{"n_layer": 8, "d_model": 256, "n_head": 4, "n_kv_head": 4, "head_dim": 64, "d_mlp": 1024, "vocab_size": 1603, "activation": "gelu", "norm": "layernorm", "norm_place": "pre", "norm_eps": 1e-06, "positions": "rope", "rope_base": 10000.0, "rope_fraction": 0.5, "qk_norm": false, "attn_scale": 0.125, "bias": "all", "tie_embeddings": false, "parallel_block": true, "init": "uniform", "init_std_qkv": 0.0352, "init_std_o": 0.0, "init_std_up": 0.0352, "init_std_down": 0.0, "optimizer": "soap_variant", "lr": 0.00595, "lr_mult_qkv": 0.7, "lr_mult_up": 1.38, "beta1": 0.95, "beta2": 0.99, "lr_head": 0.00612, "grad_clip": 1.0, "warmup_steps": 200, "schedule": "wsd", "decay_fraction": 0.409, "decay_shape": "sqrt", "final_lr_fraction": 0.05, "batch_tokens": 65536, "seq_len": 256, "doc_mask": false, "train_tokens": 183400000, "steps": 2799, "dataset": "wikipedia_en"}
Each number is 128 + 24 x the weight over the matrix's rms, rounded and kept within 0 to 255. Layers, rows and columns count from 0.

# layer 4 MLP up, 1024x256, rms 0.263, rows 293-319, columns 128-255
[[ 97 129 126 135 144 202 144  74 138 143 166 134 123  74 138 196 114 122 130 147 140 156  96 135 177 113 131 116 157 137 104 133 134 116 115 159 129 134 152 137 104 129  91 143 128 160 113 126 136 130 125 112 133 140 117 147  84 173  82 128 147 136 106 123 121 148 113 135 185 164 147 103 153 113 142  97 146 142 155 104 107 118 131 150  96  94 163 131 121 128 159 148 147 132 180 137 136 137 122 112 112 127 134 154  96 108 167 129 141 146 148  94 146 112  79 118 120 123 109 104 148 177  82 118 129 117 140 117]
 [120 137 123 116 103 116  88 149 136 107 134 129 114 102 154 125 134 108 136 189  70 132 141  74 115 150 145 100 112 131 148 137 161 141 149  91  79 131 106 165 121 146 145 123  98 130 105  95 123 115 138 143 104 147 101 127  81 105 157 109 120 124 129 180 157 183 166 170 147  84 148 115  81 144 132 162  89 120 151 127 126 138 120 178 109 158 186 153  96 120 102 105 116 139 103 176 128 164 103 141 159 118 123  78 110 117 143 149 124 138 121 107 113 100 103 158 130 105  96 134 140 145 116 147 119 127  93 137]
 [128 138 127  59 116 154 114 132 121 142 106 132  99 108 102 134 138 115 112 153 102 106 158  90 146 102 106 144 138 150  80 150 150 146 156 125 135 102 122  82 172  90 144 150 137 148 122  89 131 146 172 121 138 109 130 118  97 144 114 138 148 120 133 143 142 141 139 134 131 109 109 115 141 137 146 134 146 101 129 157  98 162 110 132  96 122 139 153 120 109 164 117  80 122 127 115 125 158  94 185 140 130 147 171 124 107 142 141 141 101 143  59 149 111 154 138 104 145 166 146 147 131 110 132 115 145 121 147]
 [111 126 152 125 110 131 108 127 130 134  97 150 163  94  90  90 107 113 127 200 117  92 122  57 122 147 156 104 216 107 140 177 115 126 137 151  68 129 116 142 130 109 145 155 154 116 113 107 140  96 157 144 134 145 128 105  99 113 127 147  83 178  87 108 117  90 166 102  94 136 165 130 130 150 106 122 121 153  72 169 108 135 132 123 136 149 147 153 145 126 142 160 109 130 150 143 100 167 139 140 111 124 103 127 105  95 135 184 131 120 110 131 204 119 114 102 140 151 153 118 120 126 154 156 113 108 107 142]
 [111 110 138 132 122 126 111 116 126 130 127 107 121 154 105 116  88 181  98 130  91  93 196 126 121 136 124 124 156 179 122 149 126 149 144 157 107 132 143 108 146  92  95 113 130 146 152 105 161  96 113 140 129 121 106 123 129 145 124 140 124  90  99 135 142 152 100 133 149 153 149 112 163 130 134 114 112 131 148 122 116 103 127 150 107 155 162 118 134 161 137  90 119 123 156 171 140 136 130 123 117  99  89 161 121 105 126 161 132 165 124  99 149  89 109 107 122 108 130 117 153 150 129 117 129  67 113  99]
 [ 91  74 133  98 108  82 118 105 158 161 121 152 146 133 143 153 151 189 153 112 145 145 159 169 144 133 149 123 135 152 148 109 125 149 131 131 134  98  87 143 112 116  98 104 131 129  83 154  78  83 157 138 106 125  95 104 147 106 145 129 130 129 161 130  93 108  94 143  92 140 163 142 126 179 126 116 118 163 121  89  93 130 148 154 157 108 144 123 110 131 121  92 161 128 158  81 134 120  76 156 155 146 132 115 163 137 101 101 146 140 102 119 161 125 131 136 160 104 174 140 108 131 141 150 116 182  93 139]
 [118 106 110 104 127 104 139 139 130 143 156 153 116 153 138 133 158 169 140  88 127 152 150 156 130 148 136  79 160 163 118  71 154 118 176 131 150 168 128 115 117 132 120 140 167 123 106  96  93 164 136 118 123 137 134 142 120 135 115 100 105 130 155 127 135 139  92 165 105 133 128 114 121 105 133  99 155 148 146 152 135 127 115 104 124 125 147 131 130 157 137  99 132 133 151 127 130 153 109 158 118  86 105 138 125 134 119 132 139 107 154 144 126 123 131 153 141 130 127 125 124 164 111 111  99 126 131 146]
 [145 122 100 114 139 135 101 105 127 112  89 128 179  87 125 118 125 155 137 140 121 106 152 112 134 180  88  98  98 118 142 164  87 134 101 128 197 131 137 132 148 122 145 116 150  99  90 129 128  82 104 130  82 133  98 134 150 127 130 148 107 105 144 144 115  96 107 146 124 118 141 143 123 160 161 125 149 141 140 122 152 127 151 134  94 118 111 158 131  97 125 104 107  88  89 110 128 170 148 149 132 130 126 140 162 105 117 167 123 122 132 190 115 177 124 113  87  99 151 164 133 112 139 109  84 125 152 133]
 [184 165 132 125 140 118  91 161 146 150 170 130 140 108 158 110 106 109  75 144 113 121 136 176 116 137 109 111 133 146 115 116 122 162 113 146 146 135  89 108  85 118 126 155 128 106 158  87 139 102 134 109 131 163 120 112 153 129 143 123  98 126 155 128 140 107 117  82 152 142  84 151 101 132  91 194 141 137  47 131 131 127  92 137 113 158 184 160 110 143  93 117 145 143 138 127 101 144 106 129 120 153 103 123 130 152 154 104 114 108 129 127 122 120  91 135 141 127  95 155 118 119 112 132 161 142 116 172]
 [132 130 132  64 140 118 132 164 115 102 133 166 128 116 136 118 149 137  99 128  77 132 154 123  96 159 146 132 106 128 152 133 121  88 100  84 159 104  89 151 125 151 137  88 125 139 107 153 136 133 126 111 108 112 100 139  95 154 129 117 135 130 153 134 180 100 138 135 117 101 131 138 129 148  83  93 104 138 115  99 126 129 129 115  83  94 134 161 137 118 124 130 118 148 145 172 107 117 143 147 117 128 120 152  88 138 129 114 128 154 133 122 142 120 123 104 139 131 122 152 160 126 123 153 122 135 130 131]
 [117 122 140  92  90 137 117 124 178 174 109 126 118 148 150 130 149 145 128 116 129 124 139 140  98 147 145 108 152 108 157 152 106  94 126 119 123 109 128 162 167 127 119  88 107 153 109 156 138 120  98 117 127 177 152 140 138 149 129  98 114 169  97 161 123 108 160  97 129 112 112 123 148 122 184 181  86 120  99 133 170 163 107 105  92 171 170 146 138 152 132 116 120 139  88 154  88  86  91 127 126 143 137  99 126  79 153 167 129 134 141 100 143 163 122 109 148 141 106  96 106 121 122 131 144 102 166 172]
 [139 114 125  90 110 116 104 116 115 152 107 109 128 127 110 106 140 136  97 146 173 117 105  99 112  73  64 131 129 106 143 174 140 112 150 122 157  74 138 185 113 126 118  99  90 145 145 144  94 106 117 150 113 138  86  89 150 180  98 155 182 109 167 110 114 131  95 123 121 159 120 146 153 129 142 133 128 129 136 129 164 151 118 134 151 114 126 176 136 114 139 134 159 150 162 164 135  83 116 119 118 111 134 127 138  87 136 122 172 135 180 154 137 147 130 105 128 131 114 149  98 122 106 137  87 171 141 108]
 [122 186 142  69  74 131 165  91 145 138 112  92 137 142 140 147  99 112 121 117 137  94 107 147 121 160 177 172 143 112 152 116 137 122 138 164 117 127 120 137 157 167 117 175 135 137 134 139 111 117 116 130  93 137 139 110  89 106  97 121  96 125 100 127 138 150 108 150 136 107 143 106 134 132 193 117 105 131 104 131 136 158 133 138 118 110 139 170 127 154 126 114 136 110 136 165 130 129  72 111 124 147 139 138 146 110 128 154  93  86 193 102 178 102  94 131 129  84 147 120 130 119 127 124 116 117 134 123]
 [124 146  97 133 151 130 150 121 123 167 110 164 120  67 103 150 166 130 125 132 163 135 120 132 145  85 137 171 134 117 141 145 145 160 108 133 169  89 144 195 137 125 108 175  75  91 122 168 143 148 167 120 138 119 139 168 113 125 111 165 122 112 148 159 121 128 131 141 125 141 128 157  90 144 131 110 134  92  85  72 138  70 121 139 126 104 103 132 143 126 123 137  99 103 170  99 129 159 122 110 129 120 116 126 132 135 138 156 168 127 116 148  83  77 145 150 111 159 116  96  71 138 155 123 137 172 114 147]
 [122 139 102 127 105 109 123 150 154 150 112 149 165 118 143  95  93 153  40 126 102 131 137 127 122 116 149 108 142 122 116 134 142 143 127 151  86 131 143 149 122 104 138 124 138 123 119 100 167  98 105 126 119 121 145 134 135 149 150 135 125 161 152 120 115 107 125 140 100 144 123 103 124 149 119 116 147 150 142 123  86 125 146 135 145 115  91 129 140 140 133 151 130 169 123 152  98 151  86 147 169 110 144 181 139 119 127  83  81 151 121 110 165 122 108 141 118 156 110 142 183  67 118  96  95 104 115  83]
 [139 142 109 122  86 118 146 138 145 116 148 121 141 157 161  82 109 146 108 180 115  89 128 126 148 163 120  97 158 137 127 154 122 105 148 107 105 146 148 107 138 139 131 116  97 112 139 150  82  97 130  94 123 120 122  97  85 125 131 103 112 161 108 109  89 137 132 173 158 127 152 101 107 130 125 142 120 103 106 118 148 110 149 155 147 127 137 143 132 105 160 118 100 107 160 149 115 102 132  90 173 150 104 128 141 121 125 160 126 181 113 145 139 136 130 110  72 126  99 203 135 117  79 154  92 127 150 146]
 [111  94 130  43 131 112 107  92 148 140 155 145 126 165 144 118 140 153  99 120 146 113  69 148 116 137  99 111 132 122 136 123 167  71 128 130 138 158 129 131 152 100 123 140 114 162 129 151  94 116 181 134 122 150 154 118 139  87  90 156 121  84 134  95 172  78 140 100 116  88 122 136 124 118 140  97 114 104  71 110 120  89 175 147 157 124 138 167 145 129 127 149 134 140 118 116 104 100 140 131 105 104 109 177 149 186  83 157 108 148 178 118 129 128 148 141 154  90 119 120  86 176 148 134 140 121 146 107]
 [102 107 143 117 122 164 151 100 153 102  84  96 113 117 116 132  94 101  71 127 130  93  88 121 116 110 133 141 151 122 140 137 142 107 110 146 137 154 131 103 116 128 151 132  89 128  86 121 138 170 124 112 110 157 105 128 112 150 109 119 159 182 140 135 102 103 155 157 112 143 175 139 130 148 101 135 122 113 110  79 129 149 154 150 117 173  92 139 125 134 166 112 118  97 128 139 120 127 143 117 122 147 126 106 114  89 122 128 155 117  99 119 134 164 161 129 139 122 151 118 138  80  99 108 145 139 136 136]
 [144 179 159 106 130 126 119 163  93 136 117 146  84 112 138  88 116 120  70 187 105 139 172 156 156 136 143 117 114 128 135 105 119 126 150 109 136 165  94 170 142 125 111 144 134  88 130 129 173 122  90 109  80 139 127 121 160 130 190 106 125 143 125 138 115 122 162 117 106 142  84 122 138 119 100 141 153 120 122 117 134 156 115  96  68 135 157  98 134 114 158 124 117 118 164 173  94 151  83 162 123 151 137  77  69 113 142 134 133 121 124 136 141 122 143 134 169 154  70 173 145 157 106 107 105 134  89 100]
 [125 133 100 132 126  94 133 129 170 134 121 128 135 111 124 137 131 123 101 121 106 171 122 108 137  81 126 131 115  99 135 107  77 124 133 119 148 102  44 122 100 135 103 124 144 112 158 101 118 102 150 109 140 140 105 144 122 149 154 128 126 152 147  62 100  90 169 116  62 119 119 135 137 132 115 150 149 156  83 133  82 124 118 128 117 125 112 102 151 138 125 140 138 118 125 121 134  99 121 103 138 141 123 135 137 116 151 138 137 139 149 149 132 124 115 112 118 125 112 112 104 124 108 102 132 105 132 155]
 [119 133 144 115 165 150 136 182 118  98 138 135 153 111 167 122 102 123 115 110  88 128  95 119 122 103 154 100 171 115 142 108 139 109  97 159 161 134 110 116 145 149 132 105 106 163 120 104 162 135 136 119 114 164 100  87 144 146 112  97 123 140 126 150 126 135 127 142 131 163 126 119 126 128 130 106 113 133 113 122 102 108 133 122 134 134 137 135 107 158 111 125  77 150 114  99 168 149 111 113 136  66 165 140 109 120 156 145 119 128 136 162 129 112 140 117  74 194 152 152 151 118 144 124 117 109 127 175]
 [ 98 100 128 117 106 138 188 134 113 122 104 114 139 116 159  99 139 148 126 143  71 138 122 118 125 133 140 164 130 103 184 123 136 113 123 100  98 142 155 123 111 168 132 159 127 101 127 149 145 156 123 124 126 117 158 140 137 117 116 110 179 136 146 105 124  97 106 141 107 133 100 139  91 124 108 135 111 138 101  86 134 123 163 121 149 145 163 152 128 133 141 110 100 132 146 124 125 148 159 105 107 140  89 158 149 154 118 140 145 155 145 141 153 127 104 124 137 124  98 160 119 102 151 137 168 122 111 122]
 [130 105 131  99 148  93 115 122 106 129 135 148 141 121 159 115 128 133 119 201  69 151 132 111 132 107 112 131 142 125 141 158 131 124 123 132 172  87 105 115 143 158 138 132 120 146  92 171 136 134 118  83 113 132 110 121 113 150 108 113 168 134 161 111 118 116 166  75 101 101 114 132 140 116  93 130 112 131 100 123 130 128 169 134 106 115 135 109 192 125 137 122  92 163 125 114 101 140 126 108 162 118 121 136 121 147 148 101 129 165 100 123 103 128 143 146 144 172 149 127  89 126 146 142  86 101 129 141]
 [150 115 119 128 123  95 110 151 108  86 111  94 165 118 120 114 103 115 128 150 111  87 151 143 125 138 158 130 121 166 105 136 150  84  94 113 142 128 134 167  88 123  95 168 150 130 168 146  97 129 151 108 103 152 103 130 124 130 116 142 118 117 171 138 151  93 140 155 204  97 143 149 142 106 109 149 129 158 111 129 106 141 114 125 138  94 134 167 159 135  90 155  95 101 144 114 146 174 116 118  91  66 109 147 102 162 105 123 129 151 135 109 142 145 111 139 131 139 132 129 129 170 135 104 117 112 111 108]
 [148 155 119 102 126 112 109 124 114 116 133 108 148 151 122  43 100 121  98 142 145 136 129 104 194 180 158  99  79 142 106 140 111 127 167 127 151 127  78 123 138 142  57 153 127 173 120 132 126 164 129 138  70 145 127 111 133 125 153 113 155 158 154  91  84 148 133 162  99  67 126 164 134  92 141 185 134 185 116 122 153 121 110 146 105 128 162 118 169  73 126 150 143 151 151 111 122 126  92  95  93 113 169 128 117 103 122 123 135 129 136  95 114 112 117 126 132 124 126 120 107 134 109  96 133 110 123 115]
 [152 123 109 153 101 148 123 129 143  96 127 109 108 105 144 124 132 155 116 120 128 143 140 142 114 119 182 105 194 113 121 186  58 124 131 139 142 134 148 111 116 115 101 161 141 123 102 124 174 133 112 110 121 195 148  78 126 118 111 113 164 152 171 162 173 166 156 156 121 119 147 119 119 133 114 115 147 132 114 141 124 132 155 108 138 150 156 101 105 137 135  66 111 117 128 130 143  56 102 111 121 114 111 161 147 106 169 138 122  59 145 119 118 124 130  90  92 133 140 124 146 130 105 109 129 111 116  96]
 [ 84 170 119  95 144 162 123 119 147 114 144 144 183 124  95 171 110 143 121 153 166 161 124 130 128 131 164 123  95 109 165 113 120 128 151 147 116 125 149 157 170 132 162 122 135 168 151 105 146  93 139 131 111 127 112 140 102 102 136 135 145 192 103  87  69 137 128 112 104 103 127 120 127  93 104 139 141 125  96 117 110 133 118  79 133 111 118 111 113 127 111 157 128 114 160 154 126 165 112 120  70 148 111 138  94 143 132 148 126 170 121  84 105  98 123 130 122 107 121  97 110 115 106 135 147  94 153 140]]
# layer 4 MLP down (transposed), 1024x256, rms 0.191, rows 293-319, columns 128-255
[[137 144 150  76 144 114 128 125 149 156 138 121 101  99 105 130 124 129 138 142 137 143 107 153 141  99 157 121 128 159 146 159 133 127 109 105 133 102 145 186 129 120 124 118 128 141 134 153  74 124 123 128  91 148 187 129 108 107 152 105  93  71 143 151 123 102 147 119 142 150 161 125 137 141  97 126 166 139 134 137 107  88 113 127 143 130 115 118 131 154 154 102 145 168 111 126 114 137 158 102 116 127 121 129 118 121 116 107 111  85 113 150  62 172 136 134 130 118 148 162  91 136 107 133 151 178  97 162]
 [156 138  58  48  97 133 119 140 134 131 153 144 135 101 119 110 134 125 137 125  59 160  62  97 163  67  64 111 121 109 138 168 197 172 119 172 128 175 160 126  89 155 130 134 153 145 159 147 189 106 102 131 153 138 126 125 140  93 171 141 151 102 101  51 158 144 112  70  95 103 116 104 119 173 207 129  61  42 152 134 182  83  97 107  88 120 153 116 137 142 112 129 119 113 124  79 148 117  99 181  99 168 104 162 114 164 114 112 135  89 155 167 113 101 164 153 135 138  86 146 138 128  92  79 136  75 114 106]
 [168 144  87  95 117 102 102 122 109  84 117  88 137 168 120 133 128 139 113 132 126 161 148 149 140 134 140 121 158 147 106 104 126  80  86 147 109 129  89 185 159 143  85 143 107 122 185 129  98 118 141 145 123 112 168 116 149 130 150 132 117 148 171 137 132 124 142 120 142 131 137 101 130 140 150 160 143 121 134 113  92 137 133 143 114 154 112 114 124 112 120 165 121 169 146 133 133 169 110 106 186 137 124 169  86 158  92 126 143 161 130 107 133 126 130 123 116 131 122  99 118 110 142 101 141 115 112 155]
 [125 112 138 142 128 133 138 110 128  96 123 144 108  91 115 121 113 121 119 104 123 129 109 103 107 133 119 107  95 117 113 116 122 137 149 117 135 136 102 142 128 125  93 143 133 132 169  93 121 144 130 157 105 165 197  87  78 171 124 128 123  96 123  99 136 126 101 119 137 129  71 153  85 110 124 128 110 126 141  85 164 150 126 109 145 118  83 126  90 132 192 111 147 157 136 104 148 105 120 136 100  85 145 143 156 158 138 124 133 147 117 106 148 119 118 121 129 118 111 112 139 117 114  87 136 159 111 134]
 [138 113 120 121 149 143 147 128 147 141 103 153 137  94  68 132 104  92 114 135 113 116  96 154 130 146 139 114 123  73  77 139 114 104 193 109 128 114 160 118 121 104 158  90 159 135  95 152 137 150 113  95 143 154  96 126 149 163 137 140 118 103  93 105 123 166 129 136 148 140 102 110 139  99 149 125 146  96 161 118 146 152 136 141 116 119 123 133 114 111 139 113 140 110 136 109 145 116 155 144 129 133 120 117 148 129 150 117 116 119 137 130 119 135 137 111 104 143 161 126 124 139 186 188 123 144  95 130]
 [142 120 139 151 117 116 145 133  84 117 113 132 116 157 128 144 127  86 130 163  96  99 131  92 111  95 115  94 162 101 102 126 170 124 148 108 128 109 146 126  98 149 154 120 119 125 146  88 132 130  89 132 129 137 105 113 166 115 122 129 107 105 113 113 111 135 138 148 154  98  84 145 139 128 103 142 162 107 122 147 162  97  81 127 119 161  94 138 144 124 134 134 143 135 142 138  98 134 129 139 151 122 163 113  97 116 139 143 131 142 166 100 125 115 102 171 149 145 142 146 153 132 107 102 146 140 153 116]
 [114 136 136 135 120 120 111 117 181 144 177 132 121 126 137  92 110 184 104 125 119 169 154 106 131  89 156 115 135 143 131 154 129 133 112 108 135 156  93 158 119 120 144 127  84 130 132 105 117 117 112 120 122 149 163 105 115 109 116 106 117 132 110 152 113 155  99 137 110 159 128 129  79 127 125 142 131 146 140 172 106 140 122 129  98 118 151 129 135 118  99  94  94  89 149 143 117 149 126 142 111 134 163 119 112  91  85 130 105 141  97  98 101 109 148 133 125 148 107  95 104 131 127 125 131 135 125 121]
 [149 189 103  72  75 142 143 110 120 100 122  92 126 107  88 144 128 133 100 144 134 126  89 187  83 102 187 123 135 122 104 136 132 104 142 168 103 178 141 160  76 177 166 148 213 147 136 101 101 138 159 123 144 126 118 148 101 129 103 142 109 158 141 133 153 138 118 115  93  94  73 134 160 148 155 119 102 153 127 114  98 145 123 124 119 153  94 109 132 154 100 140 153  69 182 102 133 106 137  81  68 142 118 116 102 116 142 118 146 105 131 116 111 117 136 105 140 117 124  95 134 157 131 133 168 119 101 118]
 [114 133 120 120 126 166 133 117 127  97 134 120 109 151 129 126 141 146 150 120 133 100  44 112 167 168 134 118 131 119 165 136 106  86 128 141 123 161 150 148 152 127 136 129 154 156 112  99 108 169 123 181 132 131 167 146 128 137 114  79 111 119 127  81 108 113  98 153 103 153 137 162 108 168 127 137 160 132 181 129 131 112 148 104 153 111 148 105 154 107 133 119 123 134 141 125 172 159  93 125  95 120 136 130 150 108  84  96  92  84 135 124 121 154 144 156 108 135  88 127 147 110 167 115 122  66 121 111]
 [121 119 120 149 156 178 147 130 136 156 100 135 154 120 140 162 161 130 142 138 110 131 124 158  94 111  94 138 141 123 135 195 113 153 140 130 122 132 146 127 120 113 111 166 144 109 135 144  71 156 136  87 109 128 156 108 190 146 168 130 122 152 101 123  90 130 116 118 107 144 126 117  85 128 142 158 128  99 131 131 115 131 116 140 124 140 143 120 166 119 122 110  89  94 101  89 125 139 147 130 133 139 143  92 120 170 124 129 134 149 114  99 111  99 117 133 160 120 127 112 156 105 113  93 126 111 134 143]
 [143 162 124 182 146 141 133 134 162 125  85 152 147 148 109 101 157 114  97 158 158 126 171 133 137 136 144 140 115 102 148 144 108 192  93 118 137 139 137 119  79 163 122 151 119 146 130 146  99 119 135 164 186 122 128 124  97 144  90 156 137 150 128 152  77  99  94 125 144 108 155 117 139 137 110 104 163  89 167 146 136 117 141 133 110 118 124 136 127 135 128 151 119 161 122 129 146 129 154  87 142 171 146 108 131 166 160 117 123  97  90 133 110 163 106 134 110 115 125 142 112 151 114 131 111 146  93 102]
 [126 109 142 128 142 107 136 102 159 102 125 133 155 110 132 128 111 125 141  96 157 110 137 140 158 139 105 101 112 131 137 111 132 158 188  92 141 145  95 126 129 120 171  98 134 105 134 126 116 128 142 103 127 136 152  91 142 124  91 170 151 119  88 122 131 150 152  94 155 150 108 111 156 179 135 166  98 167 105 105 132 124  84 108 128 159 122 103 124 160 180 161 174 169 105 154 100 121 111 106 141 141  95 146 137 147 118 129 118 141 115  93 159 159 133 115 112 126 169 118 157 128 127 129 159 115 164 110]
 [130 132 145 154  96 105 146 109 108 122 132 109 138 127 162 136 142 155 141 148 120 120 142 169 147 108 126  77 131 142 107 106 101 145 109 139 154 149 115 148 127 115 125 180 104 136 117 138 133 129 155 125 172 111 136 121 182 143 148  79 113 195 114 151 139 127 107  82 151 119  85  98 135 140 113 129 141 112 154 126 126 170 136 128 128 154 100  99 120 126 124 136 128 138 142  89 128 118 118 131 162 125 141  92 114 126 136 161 138  90 136 117 144 142 133 151 101 110 104 146 148  88  85 125 125 158 119 108]
 [135 116 124 106 123 157 110 148 181 120 101 103  88 170 137 114 138 154 140 118 131 129 111  87 147  97 105  92 108 120 123 141 148 165 110 128  56 125 139 121 155 101 111 104 128 173 115 106 143 141 141 179  89 140 136 139 117 158 107 141 162 154 166 144  96  82 152 150 173 108 140  99 134 100 136 134 106  76 105 154 130 101 102 119 156 162 148 121 118 112 120 112 132 113 112 136 111 115 109 172 117 108 144 133 103  98 135 124 118 140 137 110 148 142 147  91 129  96  99 121 144 106 105 168 125 132 145 119]
 [125 119 112 137 147 145 141 181 131  87 130 140 128 140 144 113  81 101 180 115 121 136 119  98 131 156 134 129 114  99 167 134 125 101 140  84 147 139 152 139 135 116 116 122  92 119 132 136  97 131 120 118 155 126 134 104 177 127 118 153 144 120 114 140 123 136 133 142 137 142 156 115 145 159 114 165  98 140 116 116 129 130 115 143 140 132 145  71  98 110 137 129 140 118 100 120 165 165 148 114 101 152 111  96 147 109 106 133 142 134 110 146 145 139 101 108 111 129 142 121 131 143 137 129 168 146 157 151]
 [110 122  95  78  96 149 180 153  67 105 139 118  93 126 108 114 174 144 140 150 142 132 148 121 161 121 114  48 107 167 153  98  87 114 136 162 115 116 167 134 136  93 140  87 122 129 143 112 164 156  72 130 111 153  99 172 128  89 145 158 127 163 123 155 158 113 158 145 129 183 101 119 181 108 125 131 123 143  98 117 103 117 120 111 147 155 116 148 102 112 100 124 114  88 126 104 123 118 103 124 144  99  94 133 128 105 151 114 112 179 146 173 156 136 165  90 132 121 117 128 157 166 134  89  78 129 139 106]
 [161  97 124 185 134 122 133 131 132 142 121  83 122 124 128 165 132 177 154 159 154 143 127 131 144 102 155 122 144 123 125 103 183 147 103 126 126 105  97 128 126 130 115  89 125 154 151 107 143 155 120 125 160  79 144 161 123 172 174 133 150 161 109 100 139 134  82 163 143 124 126 152 147 140 141  85  94 200 105 165 131 121  86 128 115 170 116  82 107 132 154 141 110  74 127 124 130 179 129 129 131 144  85  76 135 105 146 106  95 151  96 153 117 144 142 138  78 134 103 159 161 108 142 160 112 141 141 166]
 [135 136  82 114  68 103 160 121 117 157 122 105 166 119 120 147 135  96 132 155 106 143 111 134 138 170 114  99 128 131 128 138 148 149 193 109 126  92  85 135 128 154 150 125 144 100 117  96 147 129 102 109 121 161 152 120 118 110 116  99 125  88 144 132 111 165 128 144 126 108 114 112 139 145 150 108 156 174 122 157 122 137 124 121 145 141 127 131 129 145 132  77 111 128  64 130 113 127  90 147 126 129 133 165 103 147 101 170 122  96 167 147 125  95 108  99 150 104 110  92 123 109 146 104 163 120 148 138]
 [141 118 183 142 127 105  88 107 154 133 109 120 122 159 122 137 212 125  69 129 108 147 146 132 115 109 133 112 105 146 113 149 107 126 117 122  68 115  99 106 123 108 116 129 113 109 118 145 136 117  99 171 134  91 111 125 102 112 109 137 109 113 108 121 114 153 113 177 140 154 133 117 132  82 144 117 140 145 129 118 145 136 139 122 125 120 161 123 121 109 169 115 121 160 127 129 174 145 145 173 132 161 123 121  74  84  90 120 130 104 116 222 132 136 128 127 128 119 140 120  86 157  89 131 167 140 137 124]
 [138 124 122 133 130 129  94 142  83 129 133 137 152 126 135 158 142 156 128 146 121 141  78 115 145 103 102 151 132 153 129 144 161  98 103 168 141 143 133  75 121 121 136 123 131 114 131 147 146 183  77 141 108  82 177 126 148 136 122 109 110 137 156 159  87 148 125 156 156 105 130 177 148 103 155  96 203 157 143 144 159 141 145 127 145 127 128  86 116 149 124 131 135 145 137 127 140 125 139 136 162 145 130 131 136 101  90 126 127 110 140 115 101 114 146 117  76 145 100 122 139 139 132 116 124 179 155 149]
 [103 151 131 113 153 131 131 107  72 135 115 155 103  90 105 128 161 118 160 138 155 133 111 160 108 138  88 122 121 152 146 184 145 150 149 123 112 127 119 119 154 131 157 122 134 112 120 160 120 168 144 162 142  84 106 103 115 134 138 150 111 165 158 114 153 143 127 110 119 132 110 132 117 174  82 126 143 130 158 136  95 158 111 139 169 128 144 110 108 161 146 168 127 119 120 143 122 144 154 156 159 184 127 124 119 142 137 127 129 143  97 106 161 176 139 137 103 154  95 148 103 155  90 143 136 155 130 160]
 [151 125 141 161  85 159 102 122 133 119 120 151 140 143 121 117 154  89 138 122 139 126 143 120 139 146 102  99 106 127 111 109 157 135 127 133 152 125 139 161 167 132 120  85 155 112 132 182 142 118 104 118 150 109  99 156  99 120 140 125 118 109 134 104 149 125 137 111 102 122 126 152 141 112 134 190 139 132 138 158 148 133 145 136 159 147 109 107  84  93  99 152 128  71  97 166 103 120 157 125 123 119  63 126 116 111 161 198 145 139 125 112 121 125  92 125 116 142 160  86 148  93 136 142  85 116 140 159]
 [ 91  99 154 159 153  96 162 106 141 132 158  80 153  79  92 151 119 124 103 127  96 114 162  99 147 116  85 112 167 138 141 156  97  94 138 132  98  95 138 102 135 130 129 133 131 129 125  91 114 141 109 119 115 110 103 104 128 139 159 126 124  64  67 132 180 124 103 127 135 138 151 180  97 113 127 115 180 146 146 146 140 161 112 126  70  76 121 134 141 147 102  93 139 167 131 114 124 124 142 111 126 148 118 140 139 105 103 161 127 116 107 162 111 121 179 120 133 121 115 128 123 110 140 123 170 105  92 142]
 [140 113 141 112 172 108 150 124 136  92 116 138 140 139 116 134 118 116 143 128 120 161 114 119 167 108 135 152 122 155 144 129 103 164 127  87  74 101 107 107 144 135 141 104 114 119 118 149 143  79 143  49  98 125 106 115 111 105 144 135 147 114  98 146 124 147 110 131 132 114 137 106 134  99 136 109 165 104 143 129 110 127 110 144 189 128 135 152 136 145 151  93 108 153 132 141 154 127 119  98 108 131 101 131 106 113 148 131 144  98 140 174 131 103 152 141 166 158 130 142 141 100 131 163 133 134 151 165]
 [ 99 122 166 164 128 137 143  64 127 138 129 158  95 140 128 120 183 116 138 101 124 162 145 126 134  86 126 172 102 151 123 153 140 167  64 161 115 143 136 124 119 164 116 130 129 111 154 150 136 111 101 120 159 103 101 123 121 122  98 127  97 103  93 141 148 127 143 104 151 114 154 123 117 106 164 132 143  79 104 102 118  76 140 133 105 124  99 100 107 134 114 145 161 107 126 109 122 136 139 134 203 167 117 102 169 102 146  72  57 118 133  89 129 144 149 165 171 130 123 140 131  86 154 101  92  93 131 152]
 [161 138 130 181  97 149 121 132 129 122  64  98 143  82 168 150 118 103 134 130 119 102 124  75  92 116 141 132 133 101  74  95 138 107 211  60  89 133 137 149 139  81 149  97 117 132 138 124 155 127 128 106 123 136 127 134 141 184 199  82 169 109 135 122 145 123 109 133 174 174 104 133 145 100 158 142  89 103 145  98 112  97 125 115 134 122 112  80 140 156 149  89  91 114  92 153  99 106 138 134  84 113 112 141 126 156 123 142 158 117 115 144 144 112 164 122 154 178 121 155 114 144 123 121 130  66  72 133]
 [144  84 128 102 127 107 120 114  74 134 111 126 118 154 113  82 109 113 145 103 129 127 101 159 149 137  95 102 126 110 100 128 191 162 125 122 105  97 135  79 143 116 133 110 113 164 116 116  96 158 165 143 119 150 128  94 137 122  96 172 109 140 112 134 145 145 159 114 128 108 105 123 143 125 109 126 120 125 146 135  96 146 103 119  93 139 153 152 140 131 153 198  84 100 114 127 132 167 141 114 187 143 127 125 138 142 120 141 158 107 162 147 132 158 135 141  98 132  93 158 147 139 160 111 108 162 112 155]]